python train.py --hidden_size=256 --qk_norm=false --bias="all" --init_std_up=0.0352
Each number is 200 + 40 x the weight over the matrix's rms, rounded and kept within 0 to 999. Layers, rows and columns count from 0.

# q: layer 3 attention query, 256x256, rms 0.118, rows 0-63, columns 96-127
# k: layer 3 attention key, 256x256, rms 0.119, rows 0-63, columns 96-127
# v: layer 3 attention value, 256x256, rms 0.141, rows 0-35, columns 96-127
# o: layer 3 attention output (transposed), 256x256, rms 0.178, rows 0-35, columns 96-127
q0,205,221,184,213,229,93,216,265,260,202,249,212,163,266,133,188,218,226,213,215,148,228,195,172,213,213,152,196,194,218,184,203
k0,163,157,197,163,169,206,207,192,206,193,186,244,138,259,257,159,284,232,217,272,175,214,199,213,174,227,264,198,183,185,279,116
q1,182,216,220,124,226,181,163,169,220,226,222,214,198,177,153,233,97,114,156,152,199,127,137,131,178,273,177,180,208,173,211,249
k1,213,185,187,161,245,200,203,267,184,207,176,329,189,226,263,161,233,239,168,206,205,234,155,266,220,246,237,240,160,100,195,235
q2,130,180,215,180,201,226,183,238,171,189,174,234,243,143,207,161,225,209,191,219,249,135,242,216,210,238,234,233,214,181,142,180
k2,231,256,241,204,195,238,179,181,174,202,161,195,181,192,146,291,185,227,121,148,251,237,161,193,178,135,232,247,222,151,241,143
q3,193,329,179,279,188,150,230,183,178,178,107,252,163,172,197,119,222,251,214,201,144,167,230,253,263,173,140,198,168,170,224,240
k3,182,146,132,247,189,176,205,229,221,296,208,159,233,214,205,204,90,180,193,258,200,205,224,209,144,170,217,237,278,184,188,208
q4,268,142,99,252,152,245,204,145,189,225,254,195,280,217,243,180,221,161,253,230,189,149,249,171,174,206,175,130,164,221,231,289
k4,281,182,231,152,246,187,211,166,197,248,182,219,158,225,173,178,134,194,186,185,143,160,177,189,255,258,135,223,198,237,117,254
q5,228,170,179,193,186,233,174,199,240,207,151,158,215,146,215,190,147,167,206,243,252,183,195,157,244,171,260,216,199,239,188,119
k5,175,222,192,256,178,130,182,164,204,229,314,229,196,180,181,286,210,202,197,223,186,238,184,173,165,206,165,139,154,147,168,249
q6,185,176,204,211,307,220,213,221,154,206,147,172,176,223,171,205,214,231,248,139,204,190,252,317,240,167,201,272,203,183,193,231
k6,196,203,237,135,262,108,218,151,190,215,172,220,174,194,235,227,118,150,202,189,202,203,205,215,209,207,191,198,194,192,190,307
q7,219,93,219,177,207,209,168,248,196,120,147,203,197,190,242,180,108,142,197,188,231,247,213,218,194,266,258,229,204,221,224,231
k7,230,279,214,219,213,183,193,141,185,217,238,163,119,215,109,297,186,147,164,249,199,110,123,142,230,173,177,123,191,205,260,226
q8,145,181,243,173,208,193,130,224,168,176,207,195,290,204,208,190,203,168,208,100,182,177,193,196,188,211,221,162,228,229,185,238
k8,180,201,245,188,172,216,172,174,185,181,197,206,142,210,199,220,194,185,134,185,178,213,243,198,276,170,165,231,210,163,233,230
q9,214,195,157,212,134,168,158,173,182,119,252,262,235,198,245,198,245,219,152,213,203,260,296,208,116,270,222,234,221,254,189,164
k9,184,171,189,208,315,187,214,269,230,284,122,156,199,173,264,230,232,200,227,187,187,236,161,253,204,175,263,243,323,217,161,145
q10,158,199,182,218,132,277,249,287,229,160,275,167,186,234,182,184,218,199,203,211,189,248,175,221,230,156,170,234,173,213,280,156
k10,251,232,232,158,177,208,144,137,225,154,251,291,205,145,138,179,168,142,284,175,155,156,209,195,274,285,213,191,209,223,288,239
q11,259,208,214,122,210,195,193,193,255,203,130,212,207,218,253,236,178,167,280,189,211,184,153,204,223,153,166,221,165,191,220,233
k11,204,251,171,226,114,276,205,228,266,218,243,117,141,182,215,177,271,274,260,258,148,233,235,203,234,177,180,164,224,220,181,147
q12,217,206,235,175,190,221,186,219,207,167,167,212,171,182,207,223,209,190,188,221,189,155,171,210,191,171,181,233,195,209,205,226
k12,232,182,217,246,226,225,183,183,184,221,236,142,297,233,223,293,155,218,199,163,246,205,220,238,256,237,224,183,229,195,236,234
q13,200,195,175,104,239,141,197,116,215,207,187,218,282,155,179,189,155,166,184,164,221,152,291,162,174,222,211,248,239,222,112,146
k13,187,172,235,201,191,226,281,168,185,232,152,228,239,214,193,173,239,234,152,163,232,205,192,195,140,176,236,136,189,212,272,252
q14,237,181,208,166,155,149,220,207,179,143,241,164,179,241,222,191,128,192,179,185,180,220,183,205,223,158,207,192,244,211,219,221
k14,167,212,126,155,199,132,223,175,160,266,266,264,244,202,157,184,167,135,168,166,223,197,202,170,227,192,152,174,248,246,194,203
q15,244,212,180,241,195,242,152,168,185,200,231,147,168,184,188,260,157,188,213,244,231,159,141,206,134,140,192,152,208,246,217,210
k15,213,161,187,171,260,164,213,149,204,174,251,290,261,197,211,189,156,175,184,168,249,198,196,151,198,173,235,159,205,184,232,208
q16,207,170,170,196,193,247,98,149,229,190,196,215,212,222,146,207,245,165,195,223,218,210,218,179,219,250,212,234,151,127,258,237
k16,212,149,193,132,144,202,242,170,167,203,216,245,193,237,217,194,198,269,231,136,250,164,221,179,178,239,248,161,221,215,153,164
q17,214,212,166,163,157,221,151,162,143,167,243,188,182,224,241,183,256,229,183,213,244,140,205,204,130,217,248,206,120,176,255,180
k17,142,264,213,269,200,280,161,214,161,237,102,136,231,197,293,116,204,259,264,228,164,229,192,246,182,233,297,256,151,214,266,225
q18,264,157,197,172,161,177,217,225,133,170,203,265,181,169,275,199,233,121,262,170,207,204,159,231,234,235,175,180,155,222,177,225
k18,208,215,152,250,207,233,193,203,222,221,214,161,187,183,163,190,218,292,177,221,196,194,232,257,220,143,209,196,242,253,211,203
q19,202,175,187,206,231,292,147,208,226,160,149,163,247,200,214,161,221,251,217,181,216,193,174,181,169,193,268,217,222,253,185,187
k19,234,213,288,257,166,185,174,158,218,193,172,220,207,216,198,206,161,206,179,208,176,184,217,179,176,243,155,187,213,219,200,202
q20,216,152,216,200,131,216,172,234,165,246,204,149,235,266,194,250,137,178,170,179,211,195,199,219,211,250,179,212,175,188,261,251
k20,175,200,150,204,209,146,132,181,218,259,226,188,229,64,225,156,186,183,210,188,218,230,222,187,178,215,164,262,198,222,192,104
q21,195,160,232,218,198,203,190,212,171,170,173,175,215,215,137,140,190,192,262,220,254,143,162,237,235,229,205,280,208,251,180,213
k21,186,246,178,203,167,256,151,130,207,214,235,214,183,282,258,179,151,201,213,178,135,232,209,218,147,114,184,204,211,189,213,213
q22,186,253,223,152,177,202,198,227,141,217,185,184,180,238,227,172,148,208,110,194,236,150,262,155,198,160,84,178,178,191,129,234
k22,221,178,231,139,165,127,210,242,179,187,165,176,192,210,222,155,196,186,183,207,164,285,217,175,193,231,239,209,198,279,185,189
q23,234,117,187,161,294,225,210,206,183,243,207,90,176,197,242,199,161,128,184,192,169,188,168,167,293,211,129,189,219,210,162,205
k23,287,173,176,233,217,252,168,249,224,256,194,176,176,163,198,222,242,181,250,205,180,208,237,247,141,183,213,107,148,190,156,181
q24,189,234,228,274,146,173,249,263,287,181,162,214,185,230,140,216,138,187,303,130,178,220,209,200,194,206,200,190,293,160,150,206
k24,180,184,164,210,224,228,188,173,201,268,188,170,158,298,175,240,220,263,148,132,197,233,185,191,217,150,169,232,240,188,285,181
q25,199,179,197,216,210,124,169,264,207,216,75,212,214,155,199,205,238,248,211,260,221,203,232,180,188,188,263,199,220,152,221,253
k25,230,169,228,252,140,186,221,144,203,177,249,191,154,203,166,224,203,282,160,181,190,211,130,129,248,279,152,145,243,221,158,214
q26,154,175,341,230,182,223,239,220,220,184,185,217,188,230,194,231,223,252,230,165,145,213,192,185,256,228,173,236,215,277,172,199
k26,207,148,144,205,171,178,147,227,221,119,148,209,213,227,229,151,160,181,155,190,271,198,238,217,193,262,173,245,244,183,225,156
q27,280,285,203,199,226,136,261,205,239,161,251,184,170,239,199,194,315,209,253,200,191,153,223,199,173,256,191,167,92,251,213,167
k27,234,207,199,156,215,140,151,311,222,203,137,124,223,182,179,214,166,111,121,235,216,198,264,233,268,182,246,166,249,216,153,243
q28,185,240,228,207,141,176,181,220,150,241,239,203,197,144,211,158,177,207,282,147,189,178,181,207,150,180,141,226,245,126,212,137
k28,242,126,232,226,229,260,168,174,274,213,226,194,145,229,207,183,170,196,155,161,191,197,252,150,204,245,194,209,200,194,187,228
q29,207,264,143,169,204,279,229,216,171,205,164,193,146,240,190,243,121,173,196,200,175,205,168,239,260,210,305,171,83,229,156,250
k29,186,134,253,221,190,191,272,203,186,195,237,152,114,201,174,175,190,235,279,284,204,152,269,204,247,185,121,204,192,216,153,163
q30,192,227,190,221,112,196,224,174,175,214,217,255,183,193,190,215,212,133,200,231,192,147,211,222,162,131,246,198,246,138,180,133
k30,184,238,237,165,273,122,200,195,255,199,253,228,204,177,221,204,187,235,215,177,223,234,201,132,171,156,164,176,241,206,224,176
q31,111,245,187,173,209,258,149,291,168,171,186,240,234,191,209,209,172,229,250,189,187,229,189,272,196,125,174,219,242,206,216,150
k31,182,243,278,258,220,192,216,146,306,161,212,217,170,196,126,275,162,215,184,167,148,203,144,236,236,266,194,265,267,164,249,223
q32,217,226,221,247,164,244,198,228,209,172,260,242,214,273,242,130,199,204,202,138,195,178,214,217,144,176,163,236,160,194,218,186
k32,142,201,179,242,257,147,151,197,147,188,183,261,179,222,164,179,240,169,179,205,205,277,220,257,187,227,174,165,218,192,188,217
q33,112,185,238,139,189,252,183,223,258,195,188,204,216,267,200,121,136,176,207,178,260,217,184,299,228,184,193,218,258,218,195,242
k33,239,222,183,142,174,167,191,203,212,194,144,169,180,255,233,117,267,236,261,249,175,303,310,162,136,278,227,245,182,216,187,162
q34,184,222,182,223,215,176,195,239,251,213,216,263,213,228,132,216,206,180,134,193,220,243,217,228,233,238,143,198,203,190,216,144
k34,284,138,169,195,225,200,303,215,186,220,202,188,246,243,157,155,202,177,218,220,188,208,244,246,191,194,215,201,181,217,141,172
q35,222,306,212,207,159,173,206,209,261,268,196,243,205,189,133,177,201,222,121,231,268,130,194,223,207,182,273,219,156,165,219,195
k35,172,199,211,143,157,192,200,256,193,235,182,185,159,201,203,189,158,208,208,194,224,219,190,200,245,215,177,170,208,187,272,228
q36,195,143,201,217,197,262,213,260,316,183,158,171,176,210,126,196,224,142,150,238,230,221,266,201,171,203,148,174,167,201,171,185
k36,228,219,216,185,190,164,158,177,93,225,221,218,167,158,245,184,212,189,229,210,151,103,199,189,269,162,230,201,202,249,152,235
q37,229,188,243,223,217,211,156,166,244,117,209,275,214,186,173,279,189,165,235,195,207,268,220,159,213,178,209,182,187,115,217,153
k37,223,200,171,194,179,214,206,174,208,131,167,184,190,265,179,188,251,224,234,228,200,192,186,194,202,227,179,216,218,178,222,129
q38,257,174,170,256,185,204,116,227,136,265,200,242,281,215,182,210,288,206,181,147,217,163,149,164,156,178,211,189,213,218,232,173
k38,133,165,246,176,191,205,270,222,243,120,220,156,218,232,129,184,224,235,119,262,212,194,170,219,246,204,211,239,225,198,93,253
q39,208,225,128,190,261,198,188,160,239,161,170,150,175,203,191,207,179,167,182,239,198,184,192,152,208,214,178,203,192,244,213,181
k39,221,226,259,196,236,237,210,169,205,201,302,182,173,175,142,188,220,170,249,173,159,165,211,198,219,263,282,147,172,159,182,267
q40,195,231,198,246,225,168,219,176,237,123,237,207,158,234,181,206,275,236,126,211,269,197,163,257,182,198,204,220,184,292,214,183
k40,196,203,226,218,134,199,168,185,267,205,226,225,85,192,158,212,194,194,265,192,162,228,275,187,189,85,215,229,242,196,238,212
q41,229,158,191,186,260,191,191,262,211,172,218,220,230,116,182,167,207,246,192,220,224,216,180,181,219,274,243,182,67,195,178,299
k41,277,173,144,192,110,166,146,156,164,202,314,197,137,233,145,168,263,241,212,198,273,154,145,302,204,183,213,184,183,184,162,249
q42,166,184,267,220,203,194,250,208,300,203,236,157,171,220,130,186,186,209,267,161,188,184,191,174,211,116,221,218,178,248,243,230
k42,272,262,152,210,211,240,187,238,207,98,200,134,201,196,161,145,160,179,229,230,175,165,178,132,234,291,216,202,230,123,108,238
q43,164,163,206,233,154,231,127,176,194,188,204,274,170,149,227,199,179,171,180,156,139,185,227,184,180,143,169,218,168,160,190,207
k43,236,177,160,230,238,183,220,206,176,212,228,190,155,204,304,240,260,235,227,152,151,208,228,193,183,234,250,201,228,149,153,217
q44,170,229,176,160,169,169,185,212,173,271,201,322,219,185,119,198,238,248,128,200,162,184,173,203,145,194,150,218,199,212,182,244
k44,217,197,187,244,105,205,234,245,246,147,209,140,144,164,181,170,179,191,247,186,276,186,244,155,278,199,298,230,152,206,199,150
q45,221,214,211,309,186,224,190,209,226,227,181,167,303,228,175,156,243,243,237,185,166,215,151,246,240,186,241,256,200,174,181,200
k45,202,251,281,159,186,140,146,199,179,154,200,295,173,200,172,247,172,198,176,221,190,221,272,274,164,242,160,213,281,186,247,225
q46,209,275,175,205,263,167,209,252,223,212,247,242,145,180,209,150,178,240,205,122,216,159,219,184,279,210,204,271,194,221,235,176
k46,163,196,219,190,208,184,137,180,284,199,228,151,222,221,144,231,214,186,173,211,235,173,198,171,259,190,255,221,144,212,215,260
q47,146,215,247,229,177,227,171,151,226,219,214,238,216,185,233,172,234,158,223,242,214,119,185,115,181,193,193,267,167,178,115,208
k47,155,154,304,187,246,214,217,269,224,149,210,191,219,159,231,264,168,225,139,185,222,255,216,226,190,189,258,208,192,188,223,211
q48,216,202,163,128,270,219,225,157,237,179,204,191,209,283,209,199,266,215,172,156,215,160,206,227,231,134,219,119,268,239,266,168
k48,282,238,208,222,231,224,180,225,164,251,188,223,192,154,148,177,188,190,191,239,198,205,123,211,217,179,162,283,123,217,177,241
q49,189,237,198,149,205,187,236,247,149,194,247,227,201,136,230,257,205,254,195,154,212,220,180,197,163,197,202,197,193,210,186,217
k49,185,141,159,262,184,170,137,227,257,195,194,267,186,287,190,246,164,101,208,199,172,157,181,113,224,176,209,118,189,268,237,133
q50,176,193,192,193,242,88,247,240,213,173,226,198,155,227,193,194,193,223,182,219,209,215,231,179,168,192,179,260,177,216,146,197
k50,150,251,236,196,249,253,186,199,154,221,225,233,155,151,207,191,215,162,149,238,194,226,216,194,317,244,248,173,242,211,229,206
q51,140,149,221,254,189,165,240,223,190,164,161,139,66,314,202,250,213,187,210,147,196,162,161,225,145,265,208,226,148,187,215,305
k51,225,252,182,161,228,205,160,178,203,222,268,183,195,216,264,252,108,206,161,169,206,268,240,207,201,219,160,180,190,247,194,232
q52,222,270,198,182,256,218,158,258,106,195,216,217,217,182,262,192,187,264,184,193,129,226,251,193,225,216,211,238,176,106,202,211
k52,161,176,228,206,244,166,192,184,272,157,117,198,147,158,104,290,190,295,165,130,188,164,213,195,202,150,212,193,208,199,224,177
q53,207,171,264,227,150,160,211,242,211,285,204,179,191,236,125,200,232,222,189,289,150,229,258,204,139,170,210,234,209,165,241,278
k53,209,216,191,190,179,242,187,187,257,133,227,192,187,208,185,201,174,126,230,253,248,284,193,287,189,214,206,187,191,211,217,157
q54,205,180,214,137,227,182,141,185,244,160,191,176,218,165,239,131,122,184,187,206,190,238,173,187,161,207,248,228,218,129,194,225
k54,258,197,225,192,185,237,187,199,173,225,186,175,257,226,170,221,181,244,157,153,214,154,154,197,145,151,228,172,252,175,179,199
q55,210,247,204,179,179,208,132,213,215,272,218,147,248,223,203,121,173,198,267,228,236,225,197,247,198,171,128,205,209,234,181,214
k55,127,227,144,185,222,192,202,248,149,183,167,178,188,207,273,233,200,233,202,173,215,180,247,187,217,205,204,206,161,165,207,168
q56,222,168,218,262,104,204,121,200,212,197,231,168,206,179,180,219,188,204,155,202,220,208,196,217,220,164,255,198,199,242,98,170
k56,238,215,242,122,248,223,166,213,208,170,193,221,250,244,274,223,226,270,263,206,165,157,225,206,203,203,199,179,257,243,267,146
q57,266,198,192,235,190,200,241,155,284,193,168,289,97,197,228,136,149,162,151,255,221,192,196,220,154,264,234,183,215,316,232,196
k57,174,212,177,154,198,234,240,186,169,210,253,145,159,214,212,167,135,230,205,215,191,201,201,197,157,144,139,248,221,183,203,244
q58,238,221,213,195,180,200,228,186,218,209,219,145,225,216,247,189,231,211,216,256,226,183,182,197,198,165,184,205,147,138,154,220
k58,233,212,285,170,256,184,188,139,181,170,183,209,173,228,206,206,161,214,239,200,208,205,174,223,216,237,223,200,131,217,262,169
q59,198,195,151,213,215,229,195,149,171,190,227,196,271,287,166,172,116,251,222,163,167,177,209,215,225,179,201,171,176,101,157,196
k59,168,230,251,200,195,208,286,124,162,189,168,167,165,193,241,219,195,189,180,187,233,187,190,182,170,175,174,173,239,186,201,212
q60,160,224,205,296,219,188,169,236,284,242,235,201,205,301,226,193,193,157,237,249,233,164,176,198,222,169,166,164,231,187,186,181
k60,270,200,147,178,158,208,206,268,208,181,262,233,178,121,224,154,198,193,198,106,209,195,261,193,154,241,162,244,245,201,199,233
q61,257,177,140,183,183,228,210,190,121,227,145,215,194,156,265,221,231,205,254,157,186,127,183,197,187,208,174,192,190,197,197,176
k61,158,185,174,172,201,220,199,175,208,166,201,157,258,165,156,213,186,222,173,190,206,167,156,172,221,134,224,147,190,217,168,156
q62,181,190,150,185,150,237,199,244,208,195,216,172,152,256,222,220,262,221,210,251,166,177,181,242,129,190,246,224,239,203,247,177
k62,185,195,167,179,101,239,182,191,84,107,179,189,271,176,154,269,168,247,150,176,174,179,193,177,205,178,145,197,195,219,107,172
q63,299,199,219,150,183,171,210,158,160,212,166,199,257,229,269,244,229,108,170,236,192,276,200,218,239,155,199,193,223,231,198,151
k63,229,201,167,180,206,232,166,252,185,193,159,197,173,124,290,203,204,252,167,197,163,200,131,257,215,206,165,194,175,166,175,215
v0,171,223,214,174,114,196,176,228,219,222,224,185,163,195,314,132,160,254,187,215,184,233,234,213,162,263,262,132,135,235,213,212
o0,236,307,201,206,219,232,255,265,169,177,194,124,248,165,165,168,172,221,180,180,208,212,183,179,232,156,187,193,145,183,185,136
v1,124,203,183,235,175,266,174,173,196,143,186,147,214,143,172,152,180,252,203,317,251,287,225,196,166,144,195,261,187,245,249,201
o1,236,228,131,247,214,225,242,170,274,154,196,176,162,145,257,209,195,231,216,238,152,205,225,191,191,258,221,250,189,219,211,173
v2,186,213,262,161,253,232,232,164,160,186,230,180,184,225,173,275,168,167,190,249,233,184,196,234,203,281,189,191,129,183,212,262
o2,229,226,166,269,203,203,275,159,197,195,239,229,186,176,189,201,170,175,231,220,193,248,230,234,210,132,189,195,164,206,212,190
v3,226,209,179,151,235,258,177,282,197,145,173,263,278,174,213,152,177,193,189,170,216,191,108,162,182,136,156,135,256,192,261,189
o3,285,183,258,108,201,243,194,249,227,203,186,228,200,191,260,264,202,158,199,204,260,163,159,148,165,183,176,222,196,207,186,157
v4,156,227,161,185,283,159,133,151,256,150,238,226,138,232,181,254,218,330,173,203,208,252,187,171,162,218,150,249,247,201,162,261
o4,174,245,154,195,225,196,212,116,247,208,209,258,177,187,160,235,246,209,167,224,179,181,197,138,220,251,239,253,208,278,211,239
v5,238,133,247,120,205,180,234,154,163,288,235,130,218,153,230,211,218,218,167,191,170,177,234,229,232,182,161,260,233,213,218,207
o5,226,133,221,114,234,209,251,178,176,274,244,150,228,154,178,195,215,226,211,159,196,264,228,215,184,183,167,246,244,184,225,141
v6,180,219,228,201,253,93,209,217,268,227,216,175,197,230,129,162,178,238,210,162,241,196,131,170,181,209,219,226,228,202,236,280
o6,206,238,169,171,214,248,177,186,201,109,169,144,209,240,191,212,122,131,221,207,187,143,159,110,222,295,244,175,247,189,190,275
v7,168,178,181,194,139,170,212,187,225,160,182,196,265,156,189,272,216,280,162,158,176,253,138,247,202,182,210,285,142,178,223,199
o7,166,188,197,274,202,241,177,212,286,175,218,222,182,256,142,167,204,249,212,178,200,213,214,220,190,193,149,205,195,232,185,152
v8,164,158,213,173,174,242,272,201,144,206,130,162,168,241,235,202,232,228,207,156,247,130,147,248,202,229,304,188,169,185,189,120
o8,160,215,210,183,208,204,154,168,153,192,166,203,214,199,190,211,198,219,209,174,232,164,143,202,181,232,204,173,116,213,202,190
v9,230,212,208,193,190,234,234,215,190,248,251,178,233,229,192,170,176,158,235,197,202,183,174,223,126,158,160,111,241,242,191,168
o9,186,245,260,209,159,254,217,239,168,253,164,138,248,210,153,136,220,145,217,183,154,142,260,222,199,149,254,182,202,198,215,202
v10,259,223,93,215,267,181,190,214,171,188,208,161,155,201,202,207,210,193,228,232,217,171,181,220,254,172,254,167,230,225,195,186
o10,242,178,164,227,224,118,204,147,201,178,209,264,177,136,219,199,194,197,152,250,201,221,233,217,166,171,270,203,219,233,240,200
v11,154,228,134,228,232,231,177,293,178,184,175,194,182,278,216,202,213,222,170,245,202,209,152,231,184,261,231,169,114,227,178,219
o11,202,182,203,155,128,192,150,237,249,156,246,220,179,218,246,213,257,179,187,209,148,182,163,185,249,182,146,150,196,186,207,192
v12,201,231,225,267,252,199,241,200,204,137,277,224,246,195,116,184,195,162,187,190,190,223,201,194,167,296,242,263,241,148,171,116
o12,174,174,239,205,180,145,221,208,186,139,173,252,214,187,208,205,131,133,124,171,197,117,224,245,235,184,128,231,214,149,193,207
v13,217,139,229,204,162,227,173,167,249,221,217,170,249,213,139,150,175,216,195,259,252,254,162,257,203,186,277,151,216,189,266,143
o13,177,143,111,240,151,203,180,204,276,178,176,303,190,274,176,174,206,143,191,267,174,219,173,229,155,147,207,143,204,179,250,205
v14,195,175,197,213,183,131,211,133,227,193,204,235,168,184,170,217,205,180,208,265,236,222,266,131,184,201,198,173,233,226,302,257
o14,107,190,210,247,230,130,111,179,253,231,105,186,164,157,196,219,261,197,161,246,246,195,223,162,175,230,228,206,121,226,117,233
v15,172,174,243,127,172,214,237,173,197,157,215,310,180,221,281,293,162,129,246,195,261,151,240,186,168,163,147,220,229,233,184,172
o15,293,202,215,181,282,200,208,192,166,215,235,142,262,182,252,216,204,220,257,193,274,259,185,196,162,194,173,153,116,175,86,248
v16,171,212,228,197,235,288,220,187,193,100,242,149,273,223,278,176,192,268,213,187,206,148,134,167,210,291,223,237,198,263,113,194
o16,230,225,199,180,222,268,200,198,210,191,168,212,175,208,306,233,165,217,210,209,224,191,160,189,285,208,202,203,201,223,226,234
v17,239,183,197,276,238,158,154,179,201,207,192,241,228,208,163,214,213,133,198,145,252,225,126,252,229,143,141,199,147,198,197,297
o17,186,162,140,248,156,120,185,244,187,153,177,277,196,203,212,138,167,182,190,162,225,209,300,210,255,181,169,220,179,225,185,232
v18,198,226,190,176,168,202,199,226,270,221,217,224,148,219,147,133,248,158,295,215,270,210,154,147,145,220,179,199,259,210,123,205
o18,231,248,137,208,288,185,219,212,251,182,208,186,237,226,253,190,187,160,271,208,221,138,118,187,161,311,148,197,158,211,111,270
v19,183,188,236,145,189,196,237,173,170,298,202,194,142,204,201,217,145,177,221,190,192,136,183,174,231,206,253,264,169,208,157,192
o19,267,199,182,131,204,179,158,233,164,157,244,192,243,237,176,236,203,253,189,193,219,229,158,157,223,174,141,187,214,124,129,219
v20,116,274,230,129,229,216,232,228,178,205,163,235,255,242,182,224,236,200,144,185,157,197,186,142,214,225,137,153,161,118,193,192
o20,262,195,237,185,263,204,193,186,193,221,182,244,142,187,170,204,220,209,238,153,213,197,157,202,190,227,165,113,188,129,188,149
v21,192,217,184,250,241,253,168,232,234,126,142,214,218,204,174,188,244,204,187,212,204,158,225,182,131,174,251,158,279,200,211,260
o21,179,136,131,188,213,150,172,176,206,139,162,278,222,211,146,230,223,171,195,230,139,183,277,225,256,155,170,182,178,177,145,171
v22,198,164,184,277,290,184,123,147,169,181,152,146,208,262,211,202,179,147,179,219,180,191,206,198,201,217,204,207,220,190,203,161
o22,235,129,143,192,212,162,251,166,203,223,216,244,136,220,209,166,220,158,209,265,254,201,253,221,220,132,161,142,215,197,171,150
v23,214,214,206,200,158,221,228,237,197,185,230,184,225,194,219,230,191,204,241,233,239,166,218,201,156,170,251,146,145,238,164,177
o23,212,186,203,169,149,214,187,258,266,188,216,108,340,182,264,254,177,244,272,316,149,173,161,222,161,154,195,234,222,246,172,152
v24,122,142,182,190,193,247,198,146,175,202,245,195,212,226,195,195,221,211,240,287,186,177,187,215,247,217,197,257,256,219,263,198
o24,269,149,169,261,205,244,239,210,229,190,251,194,185,161,212,275,240,258,195,259,156,185,253,148,203,235,269,231,234,196,233,220
v25,222,237,212,153,239,207,252,127,140,180,229,231,206,257,244,273,230,228,189,146,164,100,179,189,173,190,242,184,170,138,186,290
o25,169,260,227,274,171,204,225,161,187,197,214,190,134,114,172,225,195,214,216,147,195,230,233,263,183,156,243,220,199,269,210,144
v26,215,198,242,133,189,203,198,164,156,144,210,195,257,222,243,168,255,243,192,225,175,154,254,198,213,281,190,162,155,144,247,197
o26,173,212,214,129,193,176,200,254,218,130,183,186,149,237,200,224,180,230,209,214,212,225,235,187,139,266,164,189,187,128,152,227
v27,242,203,251,201,135,196,200,185,207,156,176,155,231,171,236,192,187,227,189,184,191,216,158,204,172,248,220,168,185,149,211,191
o27,191,205,113,170,143,150,74,136,226,231,153,170,192,204,159,140,213,221,263,229,222,220,205,198,209,184,203,181,253,239,84,226
v28,191,176,263,271,204,143,182,230,112,191,212,194,203,146,156,202,212,218,178,205,160,222,155,232,234,191,90,293,231,138,236,220
o28,166,224,314,251,181,181,229,269,149,172,205,181,189,194,139,221,245,283,141,197,216,281,255,206,213,115,208,224,222,210,266,207
v29,188,272,209,209,164,204,184,185,165,213,199,208,173,213,185,168,173,295,125,197,158,136,125,238,209,194,200,164,187,137,169,182
o29,226,216,197,191,244,265,186,202,303,208,270,182,210,213,251,203,236,217,120,236,137,195,238,235,250,195,241,295,195,159,241,138
v30,172,222,170,141,156,160,141,232,194,213,215,249,199,153,196,190,158,173,195,214,194,283,160,164,176,253,147,244,196,192,251,200
o30,186,181,191,146,182,228,196,153,215,200,259,202,143,233,213,207,148,138,227,203,145,205,159,185,150,230,158,225,199,164,289,223
v31,246,261,209,151,249,201,221,175,229,297,140,236,185,168,90,199,214,184,183,199,183,239,226,143,129,179,165,204,193,205,186,206
o31,232,192,257,153,244,159,194,177,251,172,201,191,209,207,191,213,258,209,222,224,183,195,176,189,216,315,305,210,161,177,206,158
v32,192,246,138,218,196,92,176,244,204,163,132,161,255,198,225,146,186,224,170,227,220,224,251,249,216,138,221,177,237,279,167,231
o32,197,174,186,155,154,303,231,180,163,155,199,245,194,234,164,168,165,213,180,185,225,247,212,203,176,216,247,194,273,282,250,205
v33,219,217,173,199,228,214,134,182,130,148,172,151,188,186,162,241,234,168,168,253,215,140,204,197,203,267,216,189,245,229,204,202
o33,166,184,205,223,233,207,174,200,139,177,212,191,190,194,226,158,146,181,176,218,176,164,184,182,220,124,238,151,179,185,170,118
v34,212,215,210,221,241,236,201,92,187,231,186,226,168,142,271,193,187,198,108,198,200,167,273,165,193,231,140,179,204,180,186,181
o34,224,190,161,124,238,157,166,171,203,186,281,182,132,240,266,213,178,218,277,154,248,218,209,189,165,276,147,195,208,246,166,184
v35,312,206,177,197,267,246,141,186,189,144,217,130,296,165,275,203,257,242,196,168,212,158,216,204,172,281,149,135,180,277,201,225
o35,236,252,210,230,218,173,184,212,186,184,182,170,232,185,234,176,262,268,162,259,213,168,172,149,187,198,209,123,238,154,133,158